config = dict(
    n_layer=10,
    d_model=384,
    n_head=6,
    n_kv_head=6,
    head_dim=64,
    d_mlp=1536,
    vocab_size=16384,
    activation='tanh_gelu',
    norm='layernorm',
    norm_place='pre',
    norm_eps=1e-05,
    positions='rope',
    rope_base=10000.0,
    rope_fraction=0.5,
    qk_norm=False,
    attn_scale=0.125,
    bias='none',
    tie_embeddings=False,
    parallel_block=True,
    init='uniform',
    init_std_qkv=0.0244,
    init_std_o=0.0244,
    init_std_up=0.0244,
    init_std_down=0.0,
    optimizer='soap_variant',
    lr=0.00449,
    lr_mult_o=1.05,
    beta1=0.95,
    beta2=0.98,
    lr_head=0.0104,
    grad_clip=1.0,
    warmup_steps=200,
    schedule='wsd',
    decay_fraction=0.825,
    decay_shape='sqrt',
    final_lr_fraction=0.0,
    batch_tokens=262144,
    seq_len=1024,
    doc_mask=True,
    train_tokens=804100000,
    steps=3068,
    dataset='wikipedia_en',
)
Each number is 200 + 30 x the weight over its row's rms, rounded and kept within 0 to 999. Layers, rows and columns count from 0. The size before them is the row's rms in percent of the matrix's.

# up: layer 4 MLP up, 1536x384, rms 0.112, rows 377-429, columns 320-383
# down: layer 4 MLP down (transposed), 1536x384, rms 0.11, rows 377-428, columns 320-383
up377,096,202,220,214,199,177,208,278,228,205,206,197,202,219,188,214,193,179,270,230,219,187,195,197,256,202,186,222,189,206,244,170,205,225,221,194,229,144,205,223,213,220,242,198,191,153,161,217,139,246,195,96,189,234,214,176,193,161,234,169,189,154,184,173,218
down377,102,154,239,158,220,202,190,170,172,204,173,235,251,158,165,210,199,204,171,236,230,183,202,229,215,161,170,180,213,223,205,169,203,252,189,204,174,241,186,182,185,181,190,157,111,159,212,166,203,212,161,218,218,249,125,207,160,200,202,178,206,189,235,224,216
up378,122,188,227,225,206,208,215,211,179,173,222,177,208,167,192,227,206,184,143,164,212,198,193,222,217,190,220,184,230,209,252,229,184,221,187,171,217,175,259,234,161,240,169,174,203,169,169,170,200,161,156,199,218,179,219,230,204,212,245,220,247,199,170,267,195
down378,117,208,198,194,175,187,209,176,174,168,181,252,190,193,237,204,233,195,224,211,187,217,191,235,205,214,197,232,216,221,224,234,180,196,198,249,189,198,227,257,163,236,163,300,165,186,204,159,167,242,188,182,162,217,236,235,207,219,201,220,187,203,241,176,225
up379,097,190,226,201,274,210,232,185,158,233,214,248,145,177,196,164,127,246,167,208,209,192,264,197,249,225,197,238,171,189,234,201,218,206,185,178,189,207,230,213,208,178,199,198,232,187,206,260,222,187,192,217,164,165,205,270,177,258,157,198,197,222,196,150,218
down379,101,176,235,178,173,192,187,206,260,211,249,214,123,220,200,175,249,158,177,180,194,229,207,212,269,209,226,226,227,224,216,244,207,183,173,199,163,232,226,156,216,204,173,205,203,149,184,169,221,188,199,265,237,212,228,163,205,192,167,203,207,204,197,145,197
up380,143,232,143,204,244,202,208,263,196,187,194,228,208,232,182,190,217,219,182,245,156,213,228,182,214,220,213,193,233,155,202,229,219,222,238,198,171,223,209,162,185,247,173,204,183,193,212,207,187,164,191,201,236,195,201,184,214,183,191,241,177,242,170,204,196
down380,135,228,191,196,237,204,243,216,205,229,162,269,167,225,208,166,228,261,217,204,145,217,260,204,193,233,223,170,181,163,162,236,201,194,194,227,164,202,161,174,151,233,195,206,218,232,213,217,225,190,230,132,200,242,154,181,228,194,271,240,134,223,190,227,153
up381,110,193,155,96,151,199,203,132,234,237,245,128,188,135,217,154,227,220,146,203,227,186,220,210,198,213,187,229,247,248,151,215,165,180,237,165,219,228,220,185,211,213,170,191,151,206,273,201,196,210,246,210,197,120,230,202,172,172,149,196,170,217,191,210,194
down381,114,151,210,182,205,127,201,210,238,255,187,208,222,192,175,189,185,164,152,168,231,245,251,213,175,238,211,249,254,230,178,241,202,209,201,170,248,151,198,218,242,227,231,214,241,239,198,137,172,131,138,265,160,218,233,173,185,236,229,194,213,213,177,233,251
up382,095,228,207,193,176,182,188,165,241,218,193,115,274,212,171,282,196,183,211,167,218,223,191,204,225,179,225,215,218,186,174,212,245,241,231,193,232,192,239,200,188,165,256,210,235,214,194,189,186,177,193,197,219,151,173,172,177,204,163,161,258,216,208,193,220
down382,089,183,162,187,184,169,222,239,231,204,219,193,234,194,279,155,206,191,169,193,174,208,224,206,260,192,207,207,185,182,227,153,220,179,188,198,194,179,184,182,225,211,216,245,201,193,228,281,197,183,212,217,204,215,184,199,235,171,218,216,191,199,197,212,209
up383,093,194,196,187,223,198,207,220,149,170,203,209,185,199,178,213,200,235,186,244,266,207,225,206,178,232,204,268,232,165,202,121,197,162,211,204,143,187,199,207,203,222,229,186,167,218,246,192,191,248,171,169,181,187,198,199,215,180,182,234,172,162,201,158,218
down383,095,208,212,217,217,194,219,232,225,228,249,215,222,224,215,163,205,258,196,219,200,230,188,159,183,227,247,132,238,191,223,221,156,260,189,221,241,187,203,228,200,159,214,227,141,210,198,189,265,214,213,199,242,215,194,215,169,215,174,172,203,210,205,221,253
up384,093,209,190,248,163,228,184,207,220,225,193,261,168,226,188,202,166,206,156,255,175,209,176,211,186,186,200,153,195,126,196,207,185,191,230,188,186,171,176,216,168,206,244,178,173,181,142,206,182,207,190,205,225,179,233,176,219,211,237,178,174,178,178,230,192
down384,095,186,181,145,191,202,181,194,209,149,190,219,215,202,208,207,228,187,222,208,229,190,261,229,166,204,167,180,237,248,226,200,214,195,184,202,185,220,203,148,187,172,138,177,203,231,266,186,198,180,176,170,208,224,243,176,196,163,151,204,221,250,174,196,195
up385,097,216,215,181,192,189,135,195,203,184,193,179,236,205,182,139,196,219,225,155,193,197,232,212,153,222,164,217,207,238,137,182,201,225,232,181,194,231,149,178,214,186,202,153,207,148,266,161,203,173,212,120,200,208,236,162,200,176,201,144,211,191,156,200,190
down385,093,161,178,238,193,158,216,178,238,230,234,222,174,162,224,246,208,187,194,217,234,218,241,254,165,188,192,226,224,181,233,222,219,190,165,167,221,161,237,239,193,188,186,255,149,176,233,256,213,218,197,219,192,192,214,264,207,209,212,292,220,172,206,195,183
up386,092,171,164,228,200,252,159,159,236,229,204,205,129,231,221,194,185,145,217,190,169,230,175,211,183,255,221,213,246,190,223,206,207,241,201,165,194,200,204,188,206,220,243,181,164,198,230,190,255,248,165,199,148,205,206,252,214,185,236,194,205,192,214,167,258
down386,097,165,177,195,253,212,209,263,225,237,210,254,195,191,197,196,226,200,252,188,203,184,227,195,225,198,245,182,188,179,259,221,176,216,206,186,222,232,161,248,162,247,195,164,174,171,219,247,203,168,224,213,226,166,197,215,182,246,192,225,199,243,214,176,173
up387,103,238,141,234,179,159,180,207,181,215,186,204,172,215,181,207,168,179,217,208,238,184,208,222,206,244,231,182,178,218,225,167,143,187,194,171,214,172,171,201,235,230,156,184,194,217,259,188,217,222,227,206,237,216,168,203,240,220,216,194,188,254,202,185,216
down387,095,178,208,223,180,233,215,180,216,158,207,227,234,227,199,164,189,181,159,122,213,173,242,186,202,178,176,218,188,213,205,232,236,254,193,230,175,194,186,201,153,179,232,177,238,180,153,190,145,228,218,225,226,187,237,217,156,271,162,212,197,204,228,200,175
up388,093,181,185,189,199,213,137,215,171,183,186,171,201,162,211,209,228,241,207,209,159,164,178,178,199,204,157,197,211,190,272,178,227,205,232,199,143,198,227,160,174,170,220,222,245,208,228,261,172,176,209,194,228,201,181,263,148,180,221,241,184,193,182,180,188
down388,100,197,207,254,151,206,284,260,208,187,247,205,169,174,194,154,214,288,208,164,150,218,205,221,185,200,228,172,191,220,183,252,145,205,182,192,191,240,210,269,190,199,277,174,214,175,157,206,163,205,203,153,220,181,200,239,204,217,149,186,233,180,199,224,173
up389,095,156,227,219,187,209,216,270,223,199,215,209,229,189,197,206,262,161,252,183,201,203,227,253,219,163,235,199,188,223,208,247,179,203,191,183,190,205,279,242,234,151,231,199,196,202,227,241,216,189,162,195,189,168,223,202,200,240,154,181,154,250,138,170,207
down389,095,166,162,210,201,209,194,201,190,198,187,169,183,170,190,234,189,180,217,199,186,254,157,172,150,154,236,214,204,233,132,283,180,200,228,198,204,191,176,178,196,199,240,230,197,243,184,161,257,213,160,170,231,211,250,167,196,236,225,132,250,196,233,181,245
up390,098,227,206,166,165,225,252,175,195,177,247,221,204,147,205,214,163,204,187,175,184,205,226,211,174,224,207,187,203,180,212,190,224,198,167,158,232,175,179,184,208,233,213,220,234,197,183,253,243,203,236,248,218,226,229,201,155,198,184,202,190,195,154,187,186
down390,093,206,187,199,231,172,158,277,164,186,200,161,220,227,215,195,226,214,223,251,230,150,222,173,183,274,215,201,207,198,192,177,177,211,238,266,188,201,166,182,232,205,230,224,196,243,235,175,185,194,256,170,243,202,212,201,236,170,268,190,215,187,245,199,142
up391,091,172,199,240,187,150,179,143,223,196,207,165,198,216,198,202,192,202,253,211,191,185,207,184,239,167,199,190,225,198,146,188,171,184,243,201,187,185,200,201,224,213,167,178,161,201,190,236,153,166,195,250,215,213,185,190,227,176,251,262,189,151,183,152,230
down391,095,218,200,196,159,172,187,254,206,222,175,235,163,226,189,220,197,242,213,227,193,170,200,195,215,216,216,198,192,160,218,231,209,194,150,193,226,286,236,165,235,216,199,198,231,256,224,208,156,206,187,265,187,186,211,226,211,217,195,162,167,178,220,183,185
up392,119,194,195,192,168,203,203,156,188,207,189,154,223,250,244,146,227,161,222,217,191,170,230,289,215,199,209,231,209,194,195,216,218,146,135,178,220,192,220,218,226,164,180,159,213,178,200,223,224,184,181,177,187,184,198,229,192,154,216,220,251,194,201,226,199
down392,111,205,239,203,216,199,177,166,221,180,207,202,231,225,231,233,185,160,226,237,198,215,216,234,201,187,199,187,178,204,221,227,243,191,200,188,241,216,213,199,209,221,209,169,245,178,165,239,246,251,169,174,209,181,220,231,245,211,211,259,216,210,227,219,255
up393,089,223,153,227,210,220,181,229,205,212,195,168,177,181,190,273,148,165,200,225,233,201,177,228,172,217,191,194,149,189,210,202,228,216,205,232,211,178,194,149,180,185,225,232,209,237,238,217,227,229,209,207,240,212,166,214,206,191,244,239,270,158,216,216,221
down393,101,172,198,160,213,180,168,152,248,212,265,196,246,202,207,240,204,193,223,147,205,252,164,190,214,186,181,214,183,205,191,165,188,242,179,235,279,183,166,227,226,221,196,185,204,188,168,223,227,193,237,216,246,206,214,196,163,210,186,222,159,183,247,233,263
up394,096,192,211,192,181,214,199,185,191,232,194,227,212,254,223,184,177,247,205,210,210,230,231,176,222,212,249,189,227,185,205,226,264,198,207,200,133,207,173,222,189,208,231,201,202,208,205,213,178,255,249,206,228,170,168,194,197,231,154,174,195,182,190,226,211
down394,095,201,192,196,215,218,222,219,172,218,217,229,206,191,177,170,228,239,198,214,213,220,187,232,158,171,185,188,148,185,226,116,161,141,156,180,256,217,195,116,199,180,212,252,161,197,149,178,189,168,212,184,206,182,195,178,182,198,217,236,188,192,203,217,151
up395,101,196,148,163,191,159,188,168,251,179,192,235,186,270,204,229,189,175,198,226,166,203,180,215,165,212,194,181,157,212,196,239,242,221,202,198,196,160,204,167,232,188,225,161,202,242,157,247,197,201,195,211,214,212,186,192,132,220,187,213,202,205,128,203,249
down395,104,184,173,203,174,174,236,145,232,152,148,176,207,191,224,162,158,217,154,213,215,143,140,175,216,195,232,194,207,199,175,232,150,228,184,186,199,197,225,154,179,200,203,203,185,213,166,229,192,226,233,224,197,205,208,242,189,218,179,192,186,248,177,152,198
up396,102,263,199,195,191,180,234,219,182,217,238,200,186,196,194,207,206,227,159,233,188,197,215,211,210,209,253,250,158,215,118,199,167,223,179,174,225,262,192,237,261,197,174,239,199,150,155,165,178,171,203,200,206,199,160,206,175,168,200,207,220,210,204,194,253
down396,099,185,176,213,174,176,194,199,131,234,238,184,221,202,213,209,205,226,183,198,180,237,240,198,196,182,216,192,206,170,129,171,186,223,214,211,216,235,211,210,157,242,134,143,163,174,236,179,187,181,195,143,207,173,215,267,237,165,224,228,196,197,211,171,227
up397,101,233,207,178,189,197,192,230,191,195,207,167,100,194,198,185,180,219,155,197,153,227,164,172,180,193,186,178,256,222,208,233,223,227,170,235,192,172,236,202,217,202,179,250,200,181,206,233,145,184,250,210,197,230,268,192,238,186,205,209,240,227,179,206,247
down397,104,204,170,143,180,230,174,211,190,184,207,212,170,170,161,199,149,184,175,180,205,182,224,218,202,204,222,192,180,196,206,156,235,230,190,194,206,187,189,234,241,214,176,238,164,143,210,183,181,210,227,190,230,190,195,160,168,200,169,234,197,205,197,174,249
up398,100,252,181,225,158,171,152,216,210,241,128,226,202,212,178,243,201,192,188,175,133,198,201,201,226,209,209,250,218,207,242,244,151,183,210,208,195,201,192,205,185,214,228,179,242,134,257,223,197,210,187,167,169,199,220,215,206,184,263,232,196,206,208,210,253
down398,098,212,251,211,179,174,210,160,173,175,257,195,179,195,178,203,236,212,220,218,197,197,184,201,195,218,180,179,173,220,158,179,210,273,163,189,174,181,197,163,209,193,164,189,142,230,164,184,205,234,166,174,223,220,216,183,160,222,175,170,190,165,188,211,169
up399,100,173,174,235,215,216,217,167,199,237,153,188,250,188,197,172,182,230,232,215,190,231,228,243,261,223,164,188,233,198,241,212,168,160,194,186,214,167,235,196,189,213,219,204,181,197,211,182,167,159,203,165,146,138,193,162,221,199,165,118,241,198,156,214,194
down399,097,240,222,153,218,237,210,250,184,133,193,194,196,174,214,222,230,137,218,163,208,158,176,167,118,168,232,191,152,194,171,220,194,219,248,177,203,192,208,248,219,176,151,214,219,200,161,192,189,223,239,211,169,218,239,217,189,185,187,238,197,178,176,223,231
up400,096,173,223,208,199,209,172,165,178,213,182,260,270,180,200,149,176,129,202,198,153,183,212,230,174,251,185,293,250,219,175,216,174,200,199,243,188,195,213,244,252,166,162,204,222,229,243,161,211,200,206,174,137,227,187,202,239,255,181,209,224,201,215,232,183
down400,104,250,223,178,142,226,195,223,209,159,187,220,235,207,195,135,161,211,214,207,167,193,220,224,174,173,210,185,132,204,198,174,174,206,169,207,209,220,228,195,187,249,233,216,211,218,224,197,240,263,178,191,168,184,205,221,214,210,165,197,117,202,245,195,259
up401,103,166,213,250,234,132,186,172,174,242,225,212,191,210,198,198,201,248,169,204,203,144,162,151,187,293,240,227,188,200,219,210,184,191,149,221,252,245,181,234,206,178,154,201,210,192,212,213,218,173,210,201,256,178,231,178,189,200,159,126,126,230,184,191,168
down401,102,222,179,181,128,223,177,145,238,131,175,184,182,205,231,204,207,193,226,192,207,131,179,148,219,211,200,158,153,269,171,154,252,172,275,192,194,211,131,198,165,174,165,191,162,220,193,194,156,203,193,239,170,202,179,178,240,168,142,170,213,240,182,142,172
up402,093,219,226,196,180,229,219,216,202,234,241,174,212,214,192,204,201,253,231,201,245,230,227,217,212,240,151,201,210,219,217,148,197,180,207,242,207,173,209,153,233,187,192,120,225,211,216,220,167,146,180,170,166,206,224,178,205,175,226,232,158,191,188,193,229
down402,092,264,169,206,194,201,213,192,220,199,191,234,221,158,229,221,172,200,240,169,182,191,186,209,186,181,248,189,206,212,192,179,191,207,213,210,191,276,216,222,230,126,208,199,132,182,245,200,195,171,231,162,239,157,203,260,165,188,271,213,223,214,232,196,235
up403,097,170,239,172,250,208,217,185,202,216,172,186,194,202,249,239,189,186,227,192,195,190,178,182,218,209,222,223,193,164,207,171,179,265,191,234,227,213,207,225,214,233,146,199,193,184,234,212,231,225,229,205,260,168,161,225,168,214,216,184,212,183,147,180,223
down403,082,187,185,197,148,206,187,177,218,205,159,215,186,206,202,213,193,187,177,173,209,212,186,145,233,179,195,193,178,232,223,223,190,218,253,106,193,281,196,167,227,216,215,157,181,196,179,203,242,174,182,204,124,209,184,151,202,179,235,131,188,201,193,166,199
up404,100,263,196,194,202,258,224,213,186,228,233,154,207,245,188,147,228,175,244,183,198,222,210,187,209,226,186,226,146,227,231,203,252,184,207,233,153,230,159,183,198,142,170,258,180,240,196,205,231,268,224,163,225,216,224,183,168,198,219,179,189,191,200,187,229
down404,095,146,249,252,233,190,229,172,192,214,165,206,177,225,255,212,189,197,170,170,176,216,212,227,229,217,234,197,217,218,184,177,178,182,153,194,225,225,158,237,208,241,218,177,181,169,168,204,259,239,214,215,131,223,188,174,197,240,154,213,209,208,184,209,216
up405,099,219,140,172,229,229,175,209,173,168,152,204,236,216,185,237,156,211,213,209,218,194,215,218,161,249,207,206,183,151,197,179,188,183,232,211,225,198,165,172,224,166,192,197,218,203,257,222,194,122,166,189,182,224,185,205,240,149,179,190,229,188,171,216,242
down405,098,185,207,229,219,172,183,229,233,169,197,199,224,234,194,199,233,221,181,209,213,225,177,259,167,211,207,224,271,235,143,190,144,207,222,176,132,175,178,229,146,266,204,212,192,192,264,249,221,186,184,195,220,183,245,261,213,220,241,163,231,187,201,202,186
up406,101,163,186,203,220,218,219,185,185,180,175,145,183,157,199,227,219,195,216,225,233,194,199,206,190,197,221,209,246,179,222,178,204,182,152,169,222,229,206,152,241,201,271,185,221,184,207,235,185,174,147,158,174,195,228,150,236,136,200,197,257,161,199,176,200
down406,101,177,138,147,184,230,238,202,219,230,190,158,183,247,167,210,174,206,190,193,221,235,206,209,218,241,228,195,176,151,172,153,190,186,195,245,201,244,207,196,113,179,217,154,178,189,164,207,183,208,209,174,168,138,232,161,205,164,158,163,238,187,197,202,205
up407,090,196,212,227,215,197,193,260,192,236,184,226,184,177,191,218,240,216,178,139,173,127,210,203,224,261,195,232,225,219,173,239,187,181,197,190,238,197,205,210,103,177,191,208,188,180,206,246,182,237,220,242,226,158,184,242,194,210,195,203,232,210,200,164,223
down407,096,256,197,230,231,249,210,164,196,175,198,192,184,196,212,192,195,238,161,170,191,184,193,181,143,177,221,166,256,219,133,214,216,176,285,228,228,224,202,235,235,183,195,128,242,192,178,179,187,217,204,186,148,175,246,210,161,175,188,152,209,226,224,212,159
up408,108,205,139,187,210,144,180,211,199,189,190,197,157,218,177,177,211,158,195,234,248,196,211,309,189,151,179,244,220,170,175,201,229,177,234,211,161,174,203,144,159,213,221,166,202,147,207,171,206,201,160,234,185,236,204,209,200,214,195,191,215,165,205,174,216
down408,102,192,253,208,182,191,201,150,225,223,164,253,230,231,240,137,243,203,205,179,238,115,210,191,175,217,214,209,177,209,225,214,213,240,201,228,185,226,161,188,184,190,187,210,146,211,194,195,196,215,188,187,211,183,235,206,158,177,177,209,254,206,225,173,204
up409,112,232,147,182,231,243,170,165,147,202,194,230,235,189,194,183,216,163,200,212,230,209,191,248,231,216,198,206,176,126,172,180,164,211,158,218,210,149,105,192,199,221,197,182,203,247,216,262,199,148,243,212,233,215,152,181,184,155,181,216,210,223,166,228,209
down409,105,202,239,190,206,162,201,178,228,204,208,212,211,212,220,240,184,169,198,224,209,278,218,207,275,251,218,164,186,162,185,219,192,237,192,235,227,194,170,208,225,229,191,236,248,190,191,222,207,172,166,148,216,208,200,236,165,171,249,218,200,258,186,192,245
up410,105,192,156,138,182,206,203,215,181,198,196,233,198,168,142,160,189,221,185,220,158,186,202,240,220,260,183,202,159,244,205,234,173,164,239,187,251,133,232,285,243,218,186,161,164,166,171,233,192,192,183,238,141,192,182,186,246,168,170,187,131,148,186,178,168
down410,111,215,196,181,214,166,206,172,163,207,176,206,167,196,200,183,211,161,156,234,148,194,213,220,155,190,182,162,226,253,183,228,217,214,175,210,188,184,217,240,152,217,151,171,171,191,227,150,239,178,260,224,171,202,206,152,178,169,210,193,228,198,221,179,178
up411,097,222,228,177,170,192,205,255,195,176,238,264,242,180,235,185,215,187,203,251,153,161,204,172,210,191,192,206,235,251,166,194,218,232,223,178,221,172,228,228,168,216,245,188,184,197,205,221,208,183,174,203,226,218,184,188,176,142,214,173,180,238,180,209,195
down411,098,197,176,204,177,172,238,226,226,200,145,185,220,213,134,287,258,225,215,188,192,216,196,196,200,169,174,210,225,189,189,188,205,253,228,193,190,226,197,212,240,186,190,229,171,216,210,222,225,224,196,215,244,202,207,170,220,207,138,184,201,201,181,191,209
up412,096,219,173,155,225,222,224,262,179,201,213,202,229,212,198,220,214,146,251,230,199,214,241,150,197,212,197,216,208,144,152,217,209,207,202,205,262,188,132,196,197,197,217,221,175,185,219,264,193,214,172,232,193,257,193,217,120,221,199,197,187,175,222,185,215
down412,102,218,231,231,149,240,170,206,192,121,207,202,210,194,233,209,203,237,228,240,180,219,218,169,157,186,176,225,194,178,143,156,209,177,212,207,218,215,170,196,192,162,172,166,225,204,201,196,201,192,147,215,215,255,191,163,213,158,138,214,185,145,209,208,185
up413,102,170,272,179,192,182,208,219,210,246,202,251,217,198,201,212,187,222,247,163,171,206,212,232,147,244,243,238,242,163,241,225,239,217,199,156,211,160,210,228,244,171,201,200,191,126,194,214,226,210,196,186,186,210,201,193,166,172,173,184,123,201,154,205,219
down413,095,198,216,164,150,197,182,232,197,236,181,189,227,208,187,239,183,235,203,147,185,253,170,158,239,238,180,220,226,175,256,188,228,200,208,204,210,146,168,171,212,175,190,205,176,200,183,197,203,227,187,207,181,163,223,201,242,187,192,226,231,217,187,152,175
up414,097,231,236,206,171,224,180,184,194,189,203,240,221,190,233,239,165,243,212,164,261,158,184,175,214,195,203,205,174,171,191,207,174,133,197,167,193,181,172,189,170,189,157,236,205,231,220,224,187,236,193,242,237,151,171,247,176,196,184,194,238,212,181,212,172
down414,093,134,203,212,161,185,210,193,189,213,210,177,182,233,219,177,237,239,166,220,175,168,219,185,184,227,204,177,235,167,155,234,192,245,166,225,219,241,204,192,200,166,155,156,244,224,136,214,201,224,237,230,194,153,257,191,200,187,154,220,206,209,198,188,180
up415,096,254,202,221,153,185,235,220,209,157,246,253,204,218,196,244,234,237,213,182,202,221,161,233,232,254,190,207,228,186,180,181,164,196,182,195,205,246,171,176,208,131,221,221,230,239,175,188,188,312,183,231,210,249,223,259,184,211,255,201,169,176,219,185,255
down415,101,224,170,189,206,162,254,247,218,212,191,248,214,189,202,244,226,237,186,191,200,213,247,225,216,234,176,180,218,173,197,162,182,160,236,218,180,230,209,203,211,256,194,203,173,228,247,190,235,219,191,192,149,221,218,222,152,178,216,248,262,207,212,205,166
up416,097,231,210,196,188,222,211,180,202,214,211,193,190,318,213,251,158,195,212,186,242,194,189,219,243,185,155,210,212,215,232,195,196,135,200,184,210,219,200,195,242,228,248,157,203,207,260,224,190,221,172,187,210,192,192,162,197,205,171,208,214,196,174,139,214
down416,106,247,187,181,192,163,190,186,229,274,203,215,185,191,203,203,143,198,202,197,164,184,241,189,180,192,167,186,264,190,198,178,208,167,93,222,192,200,237,212,200,173,230,172,165,189,164,226,270,204,246,157,254,273,157,171,177,200,201,149,181,182,202,185,157
up417,098,215,158,160,182,249,247,214,206,226,138,191,194,234,221,223,188,234,163,180,178,210,175,211,205,170,177,182,173,133,235,128,258,224,207,161,225,241,228,271,220,196,216,166,179,209,189,142,202,218,198,140,166,200,189,219,150,149,179,216,179,192,237,198,196
down417,094,239,261,222,215,189,234,203,267,172,188,177,174,192,197,212,204,249,155,274,180,200,241,205,215,217,186,156,199,195,194,176,200,136,196,227,202,218,182,181,202,166,197,177,253,204,148,207,239,198,245,213,162,182,182,170,216,187,180,157,104,196,223,226,213
up418,100,210,199,213,197,199,216,185,217,204,186,165,221,194,217,175,218,177,220,158,182,200,217,195,171,211,191,181,200,186,248,190,196,185,166,227,176,158,177,173,141,198,140,199,260,197,220,175,238,269,199,165,226,104,182,240,207,183,261,205,147,194,193,241,208
down418,102,160,208,209,243,176,181,229,175,176,227,200,165,262,205,219,216,157,171,204,145,192,218,157,198,217,199,230,219,208,173,257,211,204,224,208,253,171,207,214,219,238,174,252,262,252,176,231,165,172,192,191,166,167,239,219,232,241,196,140,209,211,182,181,214
up419,104,245,216,226,152,171,252,224,167,183,226,215,144,242,210,210,231,188,229,205,210,229,233,153,200,167,216,264,174,197,234,227,170,139,185,149,184,182,205,178,165,204,208,149,154,137,203,192,170,209,206,192,213,292,246,199,163,200,189,153,245,181,228,257,190
down419,097,210,204,193,230,205,175,115,246,196,178,225,219,178,218,195,195,205,162,211,164,173,178,213,263,206,205,218,169,177,165,213,245,255,222,175,193,196,217,178,260,222,236,204,209,205,206,199,204,195,169,223,219,158,241,208,175,166,196,199,154,204,210,169,179
up420,143,194,205,215,147,173,200,229,141,201,218,216,247,213,202,186,200,226,186,210,166,155,255,208,185,234,199,241,200,189,249,199,175,231,161,218,195,204,157,232,194,224,212,245,166,194,178,207,212,233,196,192,232,189,195,197,160,179,160,159,136,198,184,160,237
down420,127,188,182,237,202,216,160,200,182,207,149,189,222,194,163,223,203,168,224,168,225,205,241,201,220,191,199,198,251,182,241,212,178,237,212,179,235,212,237,185,195,233,160,261,123,214,165,166,178,205,159,185,233,216,200,196,210,190,217,170,197,222,196,221,238
up421,098,201,210,176,212,199,217,211,173,159,196,205,261,238,203,165,190,220,213,194,247,199,199,261,239,207,148,225,177,163,207,221,224,234,224,226,157,205,202,222,208,220,237,189,207,203,186,213,204,202,171,179,164,188,200,202,218,216,173,217,182,223,222,225,168
down421,096,186,171,199,219,216,187,180,203,137,214,207,206,217,219,233,223,198,217,229,186,172,206,205,182,176,153,198,236,201,188,191,184,181,201,143,219,216,228,181,174,211,175,231,184,197,184,179,155,218,219,190,163,263,191,184,215,139,295,250,209,196,229,198,173
up422,101,172,188,180,148,244,229,275,175,142,188,198,123,197,239,232,195,234,183,176,224,229,190,215,129,233,230,163,225,215,226,197,180,227,207,212,204,216,220,225,175,212,190,185,208,218,257,268,147,176,203,168,236,161,180,206,196,152,156,221,168,172,163,193,227
down422,103,170,148,216,199,199,195,220,251,185,222,218,252,212,174,178,130,224,221,183,245,184,176,197,201,233,196,184,222,225,209,200,164,217,223,185,212,147,225,193,141,190,209,160,186,247,166,204,259,201,206,294,147,221,225,231,189,195,192,199,213,169,216,229,172
up423,105,192,220,178,214,144,217,178,220,178,256,167,216,201,163,237,243,234,240,220,240,143,192,187,119,146,185,184,242,235,201,186,198,134,175,221,184,219,213,165,163,234,232,198,208,181,173,235,246,265,192,144,278,134,230,199,202,209,211,208,196,219,212,152,245
down423,098,228,183,209,197,153,216,208,187,244,183,200,200,212,210,182,172,160,167,150,201,211,168,189,207,221,218,208,211,227,195,141,220,203,169,190,243,172,220,208,189,156,143,174,233,171,177,213,152,228,192,177,205,113,186,192,196,215,233,253,196,250,218,203,158
up424,099,266,182,239,179,189,202,179,194,215,223,198,158,245,191,202,222,215,228,229,221,229,186,198,180,181,212,181,229,216,172,179,191,192,211,227,193,200,199,233,202,169,190,204,179,261,179,187,219,199,184,184,233,151,158,173,169,174,243,245,240,211,194,190,204
down424,100,206,228,204,181,168,174,178,193,185,214,229,214,176,195,214,200,138,183,215,205,208,214,193,168,150,248,213,182,199,200,241,187,213,190,211,219,260,214,150,197,133,219,232,202,208,177,181,176,234,145,179,205,221,210,198,173,206,161,174,181,194,180,205,195
up425,109,236,210,196,224,193,203,245,191,181,213,211,174,224,199,162,238,241,168,208,186,227,253,241,206,209,239,146,170,202,220,259,201,232,222,177,243,188,191,238,166,182,232,215,214,204,120,239,180,207,133,235,221,241,187,212,211,106,177,200,146,261,173,231,204
down425,105,212,246,138,176,172,231,174,195,202,216,241,167,173,199,213,175,237,174,234,182,242,232,186,225,194,211,138,189,222,203,192,200,170,240,219,203,201,176,147,223,191,209,207,278,200,150,173,241,212,183,227,194,181,147,209,218,222,221,190,152,200,218,226,154
up426,102,182,189,188,178,154,214,232,230,192,162,189,182,204,192,210,177,264,192,183,241,225,173,154,135,229,192,232,224,198,173,196,251,225,233,142,171,183,193,228,165,158,279,194,178,189,155,212,178,282,164,204,220,190,219,214,177,183,173,219,230,175,175,181,210
down426,098,187,198,194,223,223,229,199,173,204,174,240,220,222,216,237,195,215,201,182,148,191,210,191,128,214,190,148,194,250,258,267,208,235,271,225,190,162,188,208,197,167,192,200,209,225,218,186,159,216,188,213,206,194,195,233,228,194,170,245,220,215,176,195,198
up427,087,203,182,241,198,162,147,208,254,165,211,191,171,189,219,191,181,196,186,192,151,217,206,192,172,258,235,201,216,237,196,230,214,209,167,201,164,263,239,176,188,230,196,262,181,231,201,195,139,209,233,234,272,211,208,231,229,213,224,193,247,138,181,194,188
down427,092,225,155,196,220,214,233,246,194,220,216,241,217,180,216,234,205,202,170,224,234,243,177,172,201,203,193,243,224,208,188,236,166,167,204,237,256,197,155,252,190,155,221,198,211,236,219,160,210,201,209,197,183,206,152,196,165,215,188,215,159,239,227,166,200
up428,102,245,198,207,192,213,207,221,185,155,155,180,179,191,193,188,185,219,218,184,200,199,191,247,178,190,150,231,193,220,197,202,189,224,205,205,189,219,218,201,223,165,152,228,169,220,181,217,217,165,165,263,186,204,193,187,262,212,175,220,200,167,171,244,199
down428,097,187,232,186,206,239,202,207,214,179,220,168,172,195,203,206,152,242,204,141,243,205,220,241,220,211,194,156,178,220,221,162,241,197,213,176,200,196,239,225,268,213,199,244,201,268,164,206,212,196,162,280,172,194,181,200,189,178,193,198,188,225,228,200,199
up429,101,182,223,208,218,207,219,184,205,228,266,218,209,216,190,197,187,222,203,191,187,168,204,197,201,170,211,253,153,220,286,173,184,228,194,200,210,224,185,160,211,178,178,216,177,211,244,247,220,238,181,233,207,205,215,229,186,130,198,174,197,215,196,179,231